Weights of a small transformer language model.
Size: 13 layers, width 192, 5.31M parameters.
Each number is 500 + 25 x the weight over its row's rms, rounded and kept within 0 to 999. Layers, rows and columns count from 0. Numbers have three digits each. The size before them is the row's rms in percent of the matrix's.

# layer 10 MLP down (transposed), 512x192, rms 0.104, rows 274-367, columns 48-95
103:477504490472486525481465478513467491536482528512513509483534494552468495515544527441551512485500475491515532502559496518521546511488504482524493
095:499479496473502488460523528489504501514542502501472476510506509506519486513538504469501501489523493505489476522522510529539463517503507509461506
099:504523511502485512504522505501481504542489478460513484486494471517487528529477517474519492527507498468519532556494503479494501499505526483551509
098:518502528493475482512498544520524497472501507483532514541515490494527529518453523532520490507494462498511471497502524484500495533527456487482506
109:479484480446477472496510473524463532508510452473492551488491483527496506512525538534479467510516528488512526501532517451485505568475507499493523
102:508482465465508470495560510510530482477513516472509520495460512495526467513514522536473546524519501498481509495525500485519496482497524489526465
101:498503501491549510520520517485499526539511461451474432534500465507491485518527468533485449470484520510517496501517512503482501490502486436520478
096:517508487485491502467499513504532488487476482489539512508466523551502509510517519451524541551480519492517482510479489498508509548515513531555467
100:490515484516513465494535514537489517489502497486526496558527498520500491513506521506525473541521501504523535512485483510493474489509494501565504
099:522494511524518481445495483522461547479461498468480531489521538510507509520508474492524506508461495557535495481514496499508526500543501487501464
103:507493500488501481500478489534502511486487526497492507485531513429507475511533510479494554514491492514506510480476503507491491479507473492444513
102:516479520517481459473561526465538492551543474525474501504482484513526535495547492504475480489519422506502544506518486524532492513508533529487516
102:502451478474499523518525520512463542525504518528470476494550464478527513507478480497501498462502483500503557480499481539474527499501516451474476
105:509520469529510533488488523469461491457519524500458515510550493534483461483510481499509523466512514532527497511475574515469467537501498491486483
100:509487440482491476485493491479500524494500468515493447494501535506515512454485450521499507546520518510493529485460544483525500491516502533455494
090:483542520489463479540486485534475499506478540475548510477509501482518533436506569504479487459499506491480478495481509504500517448485517505501509
107:525517482499494495492472532478500545502510511492482511465452521514538490529508498492524514542469496523475486498534501517499478442472489540526476
098:501533525497462515520551506534539463444530506488466518530509515475542529487498466502511507529490493525513484485497455473503509506523528555496513
104:498462479524510513522489514458530515513499501499557492542518489493488524535493480459539527511509457540495547516543541490512504543510524477500498
112:490507563477504493483532495442466511524495534457520513481505470496521498531506498502484529501468524469486502483546509491475504495472450538532526
102:488487472510513471492466539483508523520502496520488475499509478497472527541483481468552507508498480481516471484519466454521517515494530477498494
101:488496468492480498459480507522472467542499487544496481499496487489496500507496478472491464483460498487464521488531460496486470525513498521529477
099:492542466511522481501501462542541516486507499491501526525564508528506460445497507482496529487508541499531499516470567540518492511525525538469494
101:490493498522509519563496483512525491472472509509515490501484498520499490489478497502490432556502490504527504505531445541506506469506497501497496
105:467512458489481496488491479530518464526529515494514586512519466492516484488453481507428516506520518490490507484536506512503481487493532495476511
091:514502518506512480491495514509432527526535491515496514509435491489501501501527500509490493507501523470500486523462521502530518511465496498475572
108:512489537471525510507478513443494472509512518530497502518473475464469496455478520527491504496550504449495482498532472537501540508466449480484422
105:524504527488468494500479464500500482465470514544461486518501493511518480479483465506488534472458517490456504491476476453537523524494519507508511
102:481481482459519546520457501581488511474519532494462517557534503472543519510507486485468502518484508521463533498480493527520512466529533539511472
097:518504530504521504464520534455482475525484522551486500521465485483475507514551523493488490486508454535498491466530508482470492499496484462491470
107:471478481492486511501503518486502503528459555460521508567497492501475485511515531520546512535479496492525492525470510444491515496494526495507511
101:480510482482468526473459458486527466501451506439487565496501503459518489458485489495467560503513524502466460535481505522494512477481484524504515
091:495487456529518494512531467508504520492512498504506472473539497508463502496495520546492488512497469497476525513504506523509549498521545448531463
098:501516533494500476545508498517527493499521509476515497493536479493522477500510517477512526479543515555451451514487513496470533493500495502523513
095:549512497490468521512512522500491476500500478512511515471487512441533506525505496512506468483519497530540518476525505521509497458513476482494494
091:538504459515488504499528457491509462492505518474490464481509504502479480562483531542547476496493497537530477499554481483436501511515485511516443
090:523488492451523524487530504476525464481490497494538522457511559510501528517515460493505508482468517531500513480486535432524485478513510507499509
102:519466481521485500451517471506532545533511509498517510519490519542487492486530468482541511492565499540522495561467477496483501463473482548494482
097:583505478520470570468509487488507517513500479482533468520543510520493466536433488471464486469481550482473469531528483482511506507493549485490528
103:498543524555488526514494485476479511460513514505488457509459479478485477531484489485528499505476561518473544494503453493498541500498490529508496
095:493508475502544499536493504487495485480528456476460477517535458469503496452483477514517487453499562479501539496452525521502510492504499515483528
103:501517487500475499481507494488499484526531461497465470494481474491512511487493532490512466513497504516505492492484468517538480480507487530481477
097:479500497477489515473540475466512490485554499494491514511487489467479493522501501516479494534494531480457481490509503560496525479528470507500470
105:497492497476515543546457497498524486478495499537516501497537504485513485472519503494477461510463483519505511511507467473498484501468535492518515
098:473494462519507468486486497482497501521458546561501501494504501517530514480495465463563506491493542565497525497517515532509513479483506502522521
099:493496516513510531527476460491520492500484484464465505522480507503537505498525510444526502501527525536504505514457488494520489498509499513484480
102:463499529551540497491526531546516497471468495521491500478474501519495497529511466519485483440516470491512526495512492499516567505524482497527494
090:546501481519502512474514518525502469489518502514465461543522568473500486501468496499523503495503538479506498526504505465510470490468494489484455
107:508486454485505493488500481522510534556507499502457499433504519483449469503480507517494478524534492502493465482537505503491538499486566496474467
096:456487486453522505507526500484494504512502498542520459482484474520505500533472466500494480473513527499489537502546477511482490528512474505461508
098:472457488479539524522494514503486511464515534520486488521490463542496564480502478516484502502497460525468513438478523529494501485481476535514522
103:482526501502500452455536505506469492511488495516517513447494470521539497506529486511516493470520469498545462470503502504508471494535503460519508
096:516528522489506531513489490510436483489484539516548488431503517531465524470520509463478557505510530480509474541463449476479514473493509518489501
104:465488546530490552492449527518511499514543492481501494518446497491512508522492549504513486503523488537510508489509526531468517567523504475468516
106:497481506510479497526477502523491504492525532485547501479496524498488489514545487455513482494514501500512537490498485517520490486490550527521547
106:536504500466493491528524494506469454494495492450508498534469469535488536519495483509461519524461495464510511466490485517453520480521488520482481
093:518533494486522498482560470491547511509482521477512498510515507511508475507498460472535538472446528510490518476502504498562532486478494494519504
102:440501489502475485480517493515523471528512524519510503487509528512475508513505445498503537464483490497528499502522518478508466466513500468526493
100:519461487440512546530489519500486503504518490490510455449535479509559496505467485528517477465509479502486530507532502474537486491534501493507520
101:489497531498538476506505502442448502473502473490537495531522507520535526505510497507520490515495526493504469480499479529490486504471532477452512
097:517478500544496491512527511517502464498500518499490516467508508480533465495491533507504487508496508514538484469491499499490472467500526505430487
100:511484476535499510492469489527525466473562490533492425545527494509494455499501487466530536511486447510510478478494518500503471522456554502522485
106:490546512520505532485491483464541502508506533496497487507498498513543491501498522529516493495494425492521501482513510486546439494491469515482492
094:499508486485447502494501497504500532518499480459488519471506547518495435460510474512499503486482492518517494479512529498450539502536456484498500
092:515506492502548458468487534499499505523532497528510534510467530493491500473487549481498474526501497518520509539513481461514511463497499518520459
099:429546552468492518520467517520464489481465477462500508520510494531494488517509499454459495504491471464502570524495531510500507496516521514510460
097:472476455500506510466533481557442503505475486447546465461521487519488513476515478449505521493499505528456498520479532514513507501514519543482489
103:501481495488496474512522534547488474512496518511515513512532501478450465472495533485496513519489531525551541463523566502502544515439450534514524
098:502512476502481505484504482429518478520528548531516515471552523504522458515536499477509471500501526531473508516491494502472527561512518474507520
101:540491518515509461508517518467526517503517546486474470512486491426531521510503473512505548520505491472481489484496535458547516512497531484460482
101:530497464522474506482514501543507510533497501489462498496532497483495501436490465519482498465518459464509501539482539523488534509492530497489499
099:508540527512504520485480477562510518479503496496471475507495452493496489468500443513499546472481507489504500483486491543519516488482504522497478
101:444522479449466490586502474527491523489475524534499505519487512479468496499541502499505459516463493495508507512499473512511510506537452478501484
102:468513508507487494515473485497527435532483509537466507511539508453506497481523547478505517517488511505483512501512509532504503493503490512517495
100:481470535480485481537533493510480522513539495555522470517525525558485529507515518515513536502491501543538484446464530498522437511499464499520509
096:538487463538536495531481498485493509516509561452477484499482484509527529466506508490528512516490545474531499502476516483508499487481516532483504
094:503491527468477501508461544495476502516528524463518483467528492475490484493513492499527493513470510466504498513502521546519439543502490499512509
111:526469482499505553502461498491513511515470465492559485517535534469478522475482546472535485461486514514465443485466513482495497499498489507513497
101:488481492536495454500514484504435501491498485500479514502528529488492507504480508507487506486521501489488505553472466476467526484524466465485471
095:495505471466467473503496487503527477576484450535495527511536481513486482492463521481482505516501514481504482526463504449497514493460519489482475
100:481481459523557464505512507497464527487525578523515482491515505492493503506488496513541505482503513506455496525503496514529494536506467470478474
090:494525478478499515502484477474546458484506522496494480527498546526485522489519466522507472478497529527478524502507515478529475518473511527496530
104:547507516526490523528487498451501502487465508504518444456486491525531487512507508483534480541526505500513502477475505473541479480483496491486470
102:530497460486512492480480490469491485535459521516485555518513508473495498492507501508473513472486502449482469500482513515498499454465505522505499
100:547459474491500507518516454499511510466466489504492524496534496523520504507496518473476453513501518521468463490503505485528459521503522455485470
098:512520498531459482494517477513489517524523534494479504521500517485535478501477518464483450495519500505466457505489512513531454497466519515485531
090:444442501494501531485530503471460500516522527489495541533493477531485491496515495505487524468476501485494499506462475502508493521477502450474504
107:506503495495494519476499510457502502494501521542481465517505511520493459496505486498550514478513465516481516491509550499494537492504465471544481
096:526487485495465446501546519444516502507484527525507554513468483500490512507446491510479503503488507531500531516513521501526496520496529517487530
100:470491523498478525496542492497514522490503510477527510494481468512514489486522512483529483493505460483534466508490487521473464514492456491481487
104:455486461484474515483509499480515467520476532492490549512494503507492499502524544502524495490496505520482480504490496500530508510481463465493505
102:495507454495491508478499467509538486488440549506501496483536531491506462480511501501538526486532506504536483489513492516479468454541495532545500
110:513519538508536458506501486484442510453502510503493497509514506516537508514454500544520486493477459467507514496491496522515529478496519494461482
106:513491496490496525511443509484504493476519508545477457493513489511480487544464495503491461517546477501482514490500489494496501504468514482512472
# layer 10 MLP gate, 512x192, rms 0.108, rows 275-368, columns 48-95
097:477517513522493481495519541483518487518497477534528457471490481521464513536455511510494502502525489490469486504472516490482487472526499512503455
100:521495476531511523498477503489505504555484504500487566479490469544495519499472509511502456524492563504496490484496492536501470537517480502502450
095:553513535510474490486493474527443493484471469493510502498517517504470494508503533502506504480468499452502478542500445513499513502480481459504525
103:507477503515505519468499524472491511498505520492462506504478472514530540438506485495454510514527507453533481493429504472471491488476475522506476
100:521481509496496494512505508497439457456535449470476519496483468530484506531493482495483509439546513510462487495501508464515505488478506517540484
105:480490502504533542500515524491510505469474458495527548504514471578521518482454432531506524500543507474537489524490511487465497486475515553491486
098:487503524501522529478507498516502482460513500514478502501519490486571520474527499541508516515497550512473494505497505521504526493525426464550522
099:456457495512491513487553492523500478508544542513462482514503497504524508515496532474510504465521486455468505482433465469520534507468493478527530
100:519522490493501501532486517530522492492495426539491503562503525479552442519497526469503557469459479504521494513463527493458491538463486505511478
100:485457522517490519478494496545489513512495536471462527494501483460511492521535500493470538470524524491540520494463434507514477492495462504510472
102:509518456507468505507504524492512478488511454504487496509506511444522476453508490479531534457532481477510469491470512535480448520524529474524525
100:517518487550490492492459507530485460504476464489528511482492537484531493549515511485469495482526513498413492522473523494504494551507492436524472
100:459472471500508491520482469524511499523480500507461491456541517503495518519452520518472513496495532510469525497486472495531503534520509527463482
101:496480558493520487507461540498473518464523470552533499469523490515504530484502494524498483485506498464461497491480529494514490489468525549488485
098:509497463506497468483450506571513507498509473527488442480520526519476503439501496528513499520534489499480520517506471541486542483521484458502482
107:537503494513480515492515495519516514535488473481518472478508540483494553528523520481470484548496487454497456489479470497500482517506486504474462
097:473463502504475482507506515544515484486518507496493526523455464492550465482518503539522491477525511517485530466501476497504516490492450526488500
102:495452500561497553501530480502515496507453519477489506500518498454566493518507526531505488497491501496464496482438454532505489507524511529471510
114:543506520511464525475456520490490495483503504474541516471527531518490532516453524482500515480510513481496489486510499508528531479488483479466502
102:476480469481470510501527471479499508536512488481552511491514467530536550506499506460505509470510496457479458487478523499521481492515516499456462
101:523506531508490533509524515499522543432484509531456492539508530491520498457512467519520490529530495487521484474466486508455460498473463551512543
102:493477504535474462535526427478512458540505481521519527529475498484531491509477470499463514514523500477461527508427527472513465488510523507487504
102:529452488528502534481508533483522507529524485501469516512510509492511499481514485503465519480476493494494497509453523488474441494563513556529494
100:497495513503534476492462502540483531475441490466459520509518541501493499499539519527481511514530513488449502479453532498476452494508513518493463
096:541533483558472511464458461544478488452492489454466497516480479502486482482480514553554483520509474519504487513482498465514506520459455518513481
106:484470491472480506477519480551486478473501522495523533535506511472540517551503524563537529478533498496530474501528510491515479546505498532491487
104:516478464492482520466491508500483491522513516485478516488472551498480536499492521521491514487501446459504475463477466501525500504489494465546483
103:489502490509502495502487480524498491479506484527500475500522500468527531492481500527461501496483543522467519491465472490524482486512453469484459
103:547505458517504501472517517515503472532499492492489514466514531443482502516500558520479531523518474481467498513480511513495502501552481447472492
099:526492511537548524489471499530471522504543484492511539478504467492524491503462487473479521512496503485496502535473467495498507515480482528499470
095:480507533562497539510495496463500511476471464492497504529493502483505512500493511521469521513471479491513474491502523527519477511499526519461530
095:500464488486535480508527517560489501477524466507450506492541528475505460486534489483492487498505521494506465500473484527489428493539487519487508
099:513516455527498513518489494523504469485468503511487534482509525526552479475438481484477503484542500519454490487480490487497506490477539476487492
094:512496535491516525507477508524475480547516500512497519503535500546508488514514495528552490504503514528509504476489477504516548518481498485484525
092:494494495476535523476544450502507498441479490484480504543475522445494485497519496514538493484489503504492535533511512523503492507494491539507488
098:494508484520444527491531488543518480531484495522488512490549471506518544482464473508516510509553463484513449517488482457532521535494477499475537
107:457492461543539497451482479503493515514458541495495526530524499511523551487492536493465497527517470474488474506489474477522481542459487487499450
109:495488533501522514479507492505495494423493480509537468500493515487509517509526524514442509515504481472486529489480486505463496529490439515493503
100:458492474451499499515519501503477491453523490543521475508512490476499528506504502504538523501476528511512479485483493526503423524500473462542514
098:511487476491500536512503497498498481533559483538534489502514465504491515504529491461572555500489483469511458507474535477496500493483504445498454
099:503522479495492528539479499513479514537496481487538500496480511509473518563505495469486527451510527488515489511500538518467495517530514555525492
096:494485511507454495502534481534501496467462480483532511499507507447451522491462532518504461499501490433491516498485512487523482527511459501502429
093:512447502475515548524477472472504511487513521509534514493497521491484515520509502529467491490524565494505492458519468509546499485513506498483469
103:480514471536490465515477529475476466530477492555513500449500457529471522491479478466497489533490487497522482490495470514455503496504485531520505
102:533502490510496489488506535461496499516505518508507496504517503460541492457549515506525507513483492486495486521491496470523473483527512504540497
101:473497497501469512488525504505511511488523479476495550489503505488555512507523487541488503505523491521472519487521475562494505496481458492519511
096:566479452548517526505480518505493466486491454489461527516459468505479514507488540475480501515505530491476498494450488477472480491499462545473462
110:525517475518493490475466472490479480512502522503477498482513510483469476534538526469491492491480538522510426504483494523496504520503518460517505
096:523509511540481517496512508513485501488477514475530530491500475492533507446464512489472481462505525483511500521513468497455518512470479522474491
098:525499535514503486471525495483466492519467491486521540487514509509537502505464513503458505493486485492472522481458529489515507548485455471470527
104:553501474475447529521489509507525511500458515463526557492550527514491494432482498507500521502497542475476482490488542517467471512463506488496475
103:456469488511494477480512512484500493540548452472469535505472510482500470565500484513481517494478503489517519495483496520502476480485519466506470
103:515480519519486509498565486519522483566496515502482496528475503545546534514525518512522522521552518476445509492505518504506552521458526513516516
110:534478542514516537504509495481502551512513478513466487525468498524525504470486495527496509438495516499456488511471478530514476507461497510505493
109:510494506492509534515528488500503500542492462514523549488490533473547507521541500505471479477502532467518416530465498520489482490502525514548482
092:454524477498469490536496502523498502450486447487482533457532472490531501498488492502450489450522496524533508501438450515514518481555503503522509
104:499499452538542514517475520532519514480534511498461527500511492509485483482464484476509515538543513519512487508514475529543471518501447537495501
094:540487509532511483539498492547519497527520460508484510504499531494434517520495510514460499492478499495485515493453440514499519547511479508487529
093:497523487505494520550492465561531476530524463499488503508496484463520474488496466528490504472497509523511504494480468475494490510529526472531503
096:488476545496480449542497492506555501481526489511528497505499489498536498445503471523477517512520467427515460456492501480446541463469531495529484
099:504481514538499501533515505506469493494458503506491532464484501494502530513497492505508449490486483529463501437449462511494518502526498514487535
102:480503459506495503505489500464505490508499478489500499492528485527418519488464509509485505448508494477491501456476504519490559530499525451474507
091:521482502540496493505528497504492492517496510495511497495471471486509470521453488508503484545529458502517488490511506470506536502508498510515521
094:468526512524525515557490489525478506509458517484516506517559521482503486536507487487507530511531508497502474500496492510524540497548459504523459
098:505469459502487504501496485482488501519505536511468483504490493462486487495514524542520499471511545490469491476466540522480494509499481487466492
094:524509479505528499476506526528479473513440456538505479470541505562500508476538511499486510512514535505541485462495497511451511496516476498510509
102:483474516523523512516494491501494503474499475470529499504578536521518506483503506509523514541487511497522497471520488483522510487542483493477483
095:490480527496508528518509501523516470496507497478518490499538535506465505469490532470534472481497543474515496502457478457473511520503468498540495
108:530498483507466555492510483492519498463493527488480492462542488472530497462516480509502473487495521483504483476477502512487489493513468508525475
105:496471510512462527464531503543509507547470530502514515491516548509513513495470534474521512498486517504478482479440523485416457496535467537469507
102:490549524552495512529574523471493462480505488521522513484533515482526543473472473502509460513524506502531517487506500496512489557511492498508528
105:484499506505473511499512469530486495498507483509480523499535508513538517530528500502503527505530480479486494497482514450516484501484469479500478
101:477497520514500502508496523546511486508505504518509542473532532504534481453502529514511533495474512463536490517541544517470500497501446528488491
099:482543512539494504510505504488526509528523492498483522485500499464542486476485551526499466500512491460509449493494501467503484535474514520532444
097:506502526486509466493493473472466493467451433493544472546489505509470458482469517524480475435506477498531453518497522497533470510511534477475510
094:525508467521517566462513515468494531473484527534506524548507466494470460519509515503527503481480551520527518513524418514467501497553496491491479
111:507504495514487546505506481472511485529535503495488483495495496541529526498505480535492501495513463482493478480462497486514512507511467467465495
100:537468498500510481545505511499516502566523445508481521503468557509519463502558461490496518467493509517504489492481510525479500525525495504510520
097:497497539495518457521515493468503499491516499495483498477483507483521496537568493539519503496475504527462540488482503519489495522530506495537474
101:489507486479476525510557470489532511533461486473486526459540531483483543519529532480513503508492501483464491459469497518508485525536483511526531
092:487501463484511460517523531530484489551480518501501496531479530516492459491511492467456520493507522509498493508476495504448521507556484504537481
103:489456534503490509456525494483508502505468518483509525510514510496460452511508474499545515499480505513457505497505493499514486518510447498463475
103:522508467492530495469501507532531503520502511495513521504495553510503500444533550502493482483550520522478497505476508553489490491477485432493509
102:467463517510486483506509464518487489489501463487462519503466494478505478455468487508499516512505518510501485523500511521488456510516453483469461
093:517496513474556522506487517493498517530470509537494481514492486490523516499492450526472467475554428487479478487475496474466472499536499551478490
093:491503464531456503515521503538496415493493494515514553486496477495525503505513485494535532463498490523513493482519474495506476549487518507537471
107:495505495528487528513499451530503486512532463542490483499525485518463493510546462477461506486435508466482487471436476539508503494496520537521485
094:498524495519487514529459549516478505516498465500512503491424511495538526472535479501512465492494528509485463507497494507463449523487485549513489
095:542449474490497492502490504532480457543561460501516507522487491462483501521531479510520535487475567481519480460476480475490498524535517496541504
097:543494505493498495511528492511492483520519476459509513493490526487488503502477533521502506494474539468553521530496485528519510532497492503525516
104:523486505543478529465508498539469507501533525513462512548545519531499511477516523483526509475507528488531493512487535481487510521525496496556464
101:537503503504504514463494503479457564493487492486509506535501553515526477524497485492464508525489523434451510499526491472524512466502526486528517
106:492563507486507548499463502535521463495473461499515490509506512519549522522455531435507507459519513471505480546490495504493493515550506526449493
104:497479486476514526490534552537429495532476497505500481484450514496487510504506505483501510507474495512483494472504512545479506503525510485523498
# layer 10 MLP up, 512x192, rms 0.113, rows 275-368, columns 48-95
095:496517522533498489524499497500536490456532495467516482491551453522516481492501480511514507460549509517456503478474465523484466470518479506508510
097:459539470486473535485466502489550477558517452519520526491474533531486500492460517529488503468492484514503459512489490465496509479519495562515501
097:461473499490521500523470504491495507496504510456514492484494475516497492526520444520473521525506531504481516498508521511461492511524460551509471
106:543494535479539501491524482481469489477493485505511472511501508476472485516494564490461514505452498509501523491521482516444516487530523471461444
099:476529527506510487517461490540498501516480490474472491542508525489529532492526455512523501471508496481536439538457481460501459534433467562495503
102:501466494576514512467528504480501504519496522490547526480526516505531486481497503496509477487510491458540510460479486527509501485460494523505496
095:526528496506470532497469534469471498538513484535508496478463488529515519480492485567529493497507575502527482502515503525468485503523495492500452
101:510503480520505497498463528465487509478499506527535535467509524471460491514469446491545465525490503530580491526508500479489471534501505550491545
097:502474576513475482501524462487519500501529459460507490510502510499501463501491505514489524506530503490480521492487541458490456495518480488495465
102:476481510537535494553445484543489466481507475467475515514504497504551460557540495480544537504509536489528504504514498515481527467558469506510479
102:513515449518478477487492520510518505518550502473508515478520496482510530477529511522495491504483452493519474470513534477452508484451494464505480
104:526513493518487507494504418546494524511505501451470504513509535484475537498522521496547514511481547476504530512504473513475489479528482458471521
107:514482488506506531486524526471469490507503539499478524515484485482516481495512498474540487515493494484536475495498514483469510533493440488540518
099:507505529526485482497502534508516473481523486521485505542497493538541461486492507507461490456498495496490533551525505449516528518484494484515506
091:478500486523489466498521455535486500500493472501498472500501469510514495472499471501515464529488533534464522529526491487500478494494453497507437
106:487473519510513523471468465509469504503471501512508493528498481507516525476513516453544544520500533541498516515544528525481528485496511521453472
098:503447512489531503516494502508476538489487493499510517514517493538484489539508519485460519498522512508518518487506466459514486497488513481490486
099:527487556486478512465475463496469523541506506469459490466492536472524562481502516541523503521541514502480484521481442459498490501464528493491521
113:476480508499532504513523506470515505511482461486513485490541502499495500486451495540483459520500503471494486508508484482482453504472475505470504
101:500479500517488510505499515524458510502467485503487529515486454493507555505538466472508460510535507502545517493483490499535515519482486532531434
099:482538541488459485511553520506511479477483503521538492525515512483545496475500508501544482499467489475486484468505528508467487485490456494502532
099:496521494536469482530472481486517470509475506471488537484473556494476509466488564519514470502541500495456502464511555469497489554548486462456522
101:516443487486499476514483468526483521481498512503482507504474468510500495500483465467492533463531513500523526505517474511491501541506517473493523
106:495484464521537480537552491445546462541525496499549503513493497471474541486502443519484488457530527532491489510497469510510487505457512489480506
092:476493463513519468451507478487474490517470503508485502503476490476456462502457478509509509513462466535467507444496488463526526527484494459505483
110:497543527481486507556489495523435509505557513498527522481557508529480467472467511474492489487446561494474484518497499527485461498496508493519490
105:526492487532452514455531528501481486480532517492502557513487528493480462502478511482483519512452485464491524505532473452548503501482501493495483
104:543517486553490491556477534474493509486492497524500480521501537512520537490498527487455468511498471512539437501469506490471498529455473492503501
097:502512518513478468528523467485469500543528491493550474478470488517504521498505482545544478506449509515484532485506474516518535489502576510480518
099:507514523527496515498491543495478493520494535451481484490486484489547497488504473500559495498496502486429513522490495557500537481491452447540482
102:489528450488513517454510498510483493486497488505537525501471499495463530533469488504462533511504483460490508474490531517502497524484495529432514
088:533485504519479484500490489501494494471505518497536516482514486493519505474455496494454500478516502482468540485549531467533452497493499481532490
100:517509473467492502520476488509518483488507542522471506482473529488530536543428495504518515480512502499496489500515518495511508523515493529522532
094:471519434498528540523493544494506517504505524470498515559478452460469511505478569453489521529532471506486509513508522506477514515544489483494503
092:555514471483465517454495502480460503529480543499490543514539476508513491508525508461480520490477562484521478499481516483549529495471532482474500
095:522495514527503473489486455457489501484483503489530518475504513480472446512532554446471448494468531541468552507520505539494500560551522513510504
104:493494482509502449482471502527500505467508527460487513477520517508508504477544543500548458516524493477503406531474520543487512490498533505468521
101:488484521510505542512500491468524516489529434498505519523504520514472519469490531493517485482463540477528506487456509509461509550490478507492508
107:500504484515490527499525567538501464489427462471507499511523459533523506502472508498526468464466498468571459541461496511469478554527504473484471
095:459504505489530531499481531529490494494498463495492484517481471490489445532526469527558506543495482530497493501502525509518525500480539493519474
098:511470466524492533480513468529510535477493495500488522505509450497510463475484520493505487508525497478504511515453451495517445488524485489451507
095:474496498477453512540482512495506499488538495509522512479493470487486508450496493536514491481509485481476522462518469484510513486492523526478526
097:466523481488522510522454517545507495480513506499489506508501497545519521472458496519485501488479505497528509513513493503551528478503458473540499
099:512488514514501460452536521506485544470494481481466502513490458523481545497483475492522508490496495481442488486470458491468498460469495479563445
099:475540432498513530503539544525460555521479499430519522479489448502525485496512509460537513539530503482473525484520524551500492486526489520484509
101:500496469473503533505495506485500554548470466523532465526506503539504558473465486456496478502536469457533454470508520541532468531491526524495500
089:534497533483489500488483490487512554494514514479509507492554514511537472503488488497474521487506498508526466509500487499502488523497522496491491
110:481524487506490484511495459514499528497471490528538520540527506498475501574473541483488487509512503495516482510516473498464508520571512478534479
093:567493464509513511478481562484506519536487501504488515530507459426500500531524477462486510495490531496493482520504493505542504513517522505524531
095:492462515484530509467492425511515491465487566521501480509465533492448467541504529478553530504484536508496508504490506498516502495491530544499490
099:484510506479468496516457520492515503467522496473513534507536477480536543501502467495466537513489498525528522480491481466510475516488500518520518
097:487502550499504482494494529523528504491494541485531503508464539516504508498515501464515419494436483505488509506527532497533512473499529535509532
103:482494477503505480485504489529467484481477498505521533475538508465493541498485524492493522485491494534514521488529521534506484527505474518498531
105:522500511511516516477522499498492569468515500491508520519457519483510494494482522511502526516492513469521527490517559518534473489505539473519529
111:486482500471513540496490501504467472491529563497518548480541466534507489490511448502488496521468537461502493501522500517496509472512519515499520
092:510490520515517516478478485514468479478473450509500479494474475449433470520507493450512480494478469474532488504455471544480480494511523505546520
101:504524504515432505494491473492525509573544494474513516469502495482499502493471488500452494516501467489474451516490539424456480491471462507514521
100:504522500451492468515533532489501429523530506474528493454556521559510482518480450513500545481506464504479502487503497508543475482459508495502532
098:456471460473507520498518481551516483500485497504468475500495503495493507521528473513471528428499530527479508511464514503514527482490500504515487
097:514513490508495487468523491512477500481508534514495481506507526528495491522514505513537501529487509535469513439515423495545482487527424477526482
098:504522524523501494512543495490501495512505512497493478519503480479468518539499521530504476473497493483517525511511503505512498531533489483521526
103:522527513509494495480475534472506503506515521481495493427520561473488509447472494498467542491519500498496467505487503516482514472486486490500477
093:510485451487503479490488489530518539482512480423457530462518505504495517498505532473506512527493503507471459492523549519486505507464562521495509
090:470536492527536506530531535464499528507497511539503474488487482488493462494488497514513503491524514489447499511506536516503526493539507516509480
097:522473525516492526504513512497486531491510507475536502525501508505474498474486523469466475522514487550464495486492475520430535545526482545511540
095:488508540498494471523478453522470502506519510507488533525460451485509507494476536528481550472510537521509535491530491451496533494441495467506464
107:493517483489501449511474460505500476551544497534487479507452469498554502514522517491470516527465463482568470515515508502493506544492480490493498
100:488485524505528508531507461496474507485504546441492518510524542514494459520474572469458528501513500472479525499483503466540520477478531466490482
106:518531504477526553454516509512517523499501455500495473497494464510487544521489519476490495457541487444513493508486479498513484484473503518509496
110:518538487506482530513489490507502477530523484485475518505507511480507482462532485504438495459514462495498479539514492516569513499489458501481475
099:482473466473522456488493471493529504498487476493462471493523507519467516501476519487540527485530474488483471511501496502471509446481491528481489
106:535541513531465530498510544539518497522513462462523553481525470472481500549522504467511510491488505507519527533519500492511523511492520517505541
102:497477524523519499491488488461494574481534464512526460516490503503470499479496465543492496470498480524472507450505477511514501544506509495481518
097:463490494534461502526484523513497484533481500531513524513490508511525476478491472476487489519503528532519513524534505528473520519545507516496468
097:491541519530509513529534535526546524509523493516511483520490556498505502470510488511467499519497512522493550527539548515517495484511512516569494
092:519496524457467488494504514488500490527552521488481474538509488481492501493505494514449489508474509477473486483522504492487494540453501500503524
116:495482488510502521492503483506528521461500543491493498545497487502485521491482544437527508525483522500536477496490470499499499507460451543517493
097:476488495538496491491514478502496505512497448514516494544472514529529499523512491488494475546527483507477502505516455506463488508532477528500520
094:524501522506496507455534499516484549509493499485480471525463466477486506535535484504570514509472514495474502513472513526494546512488563504497515
104:479509482473519479516500498496458494509448484546458508489506498441439484526493509516461535520463504458491509471473510479486489514478520480506494
092:496550494506485506559473467468530497483499485489523523492550457494483494512496502454461503488509498511499501491490483474499455498439495496505476
104:464468499523489499518502474505527510467518478447548540504513503504485531496470524514527485492502460511518460520508527494493519545473511525507467
106:471510486529489483563518502511447510507520516522517510526489499548511506499504466467513517564459513534511516509480524481541552541509549515501525
099:512476470479502487498516497501480495531524546542570489498502455520513547498495500543455491541492513432510469476497483514452482545488488498497486
098:560509497495472518452514489508489501524470528516519529528503519517501469518517455485474488515493512475557443499479527507494476496498488503474450
090:467490508538528486501464500473533554495531503467470468510496500501518495488488469500461466448479450484486510465482497486538468530510491496497513
110:461462488455498474480499517474495509512524466512500473488504455459498497533545444468533521487534486490505535482476516539542467489524533513504480
095:477513491482487482496517508494523476550481534486532502468470520519471519482533485464485457513546509491499481514484494506465412516510486534478450
103:496532501502508492509518528500518532496490496513525531490481457502470504492526503508536458502531493544576490548491529523504491550536519493542475
103:474542485489488454514502468533525509521489511509485523535485496466453497496516544479552518497532512511462508495504518465482506489533491457524485
101:530491510494472472564515483505526454554526530458551503440504514544541507505513520534474500522503510507461515474517487506522497494521489559496514
106:493495487463494511526502489525487507547456480522504483501560488503492523498494454504478544493504451499506476486499497517513491478484511512497517
102:497467483507502496521466490487497469537475506527505455492474480446481467490570484537518479524524495466493526499515526492481490485519472503479488
100:517507497508465460508496437497510528506502503508451506483492492468506481461504534537498458557452541490488476510505510494479506491518497511491491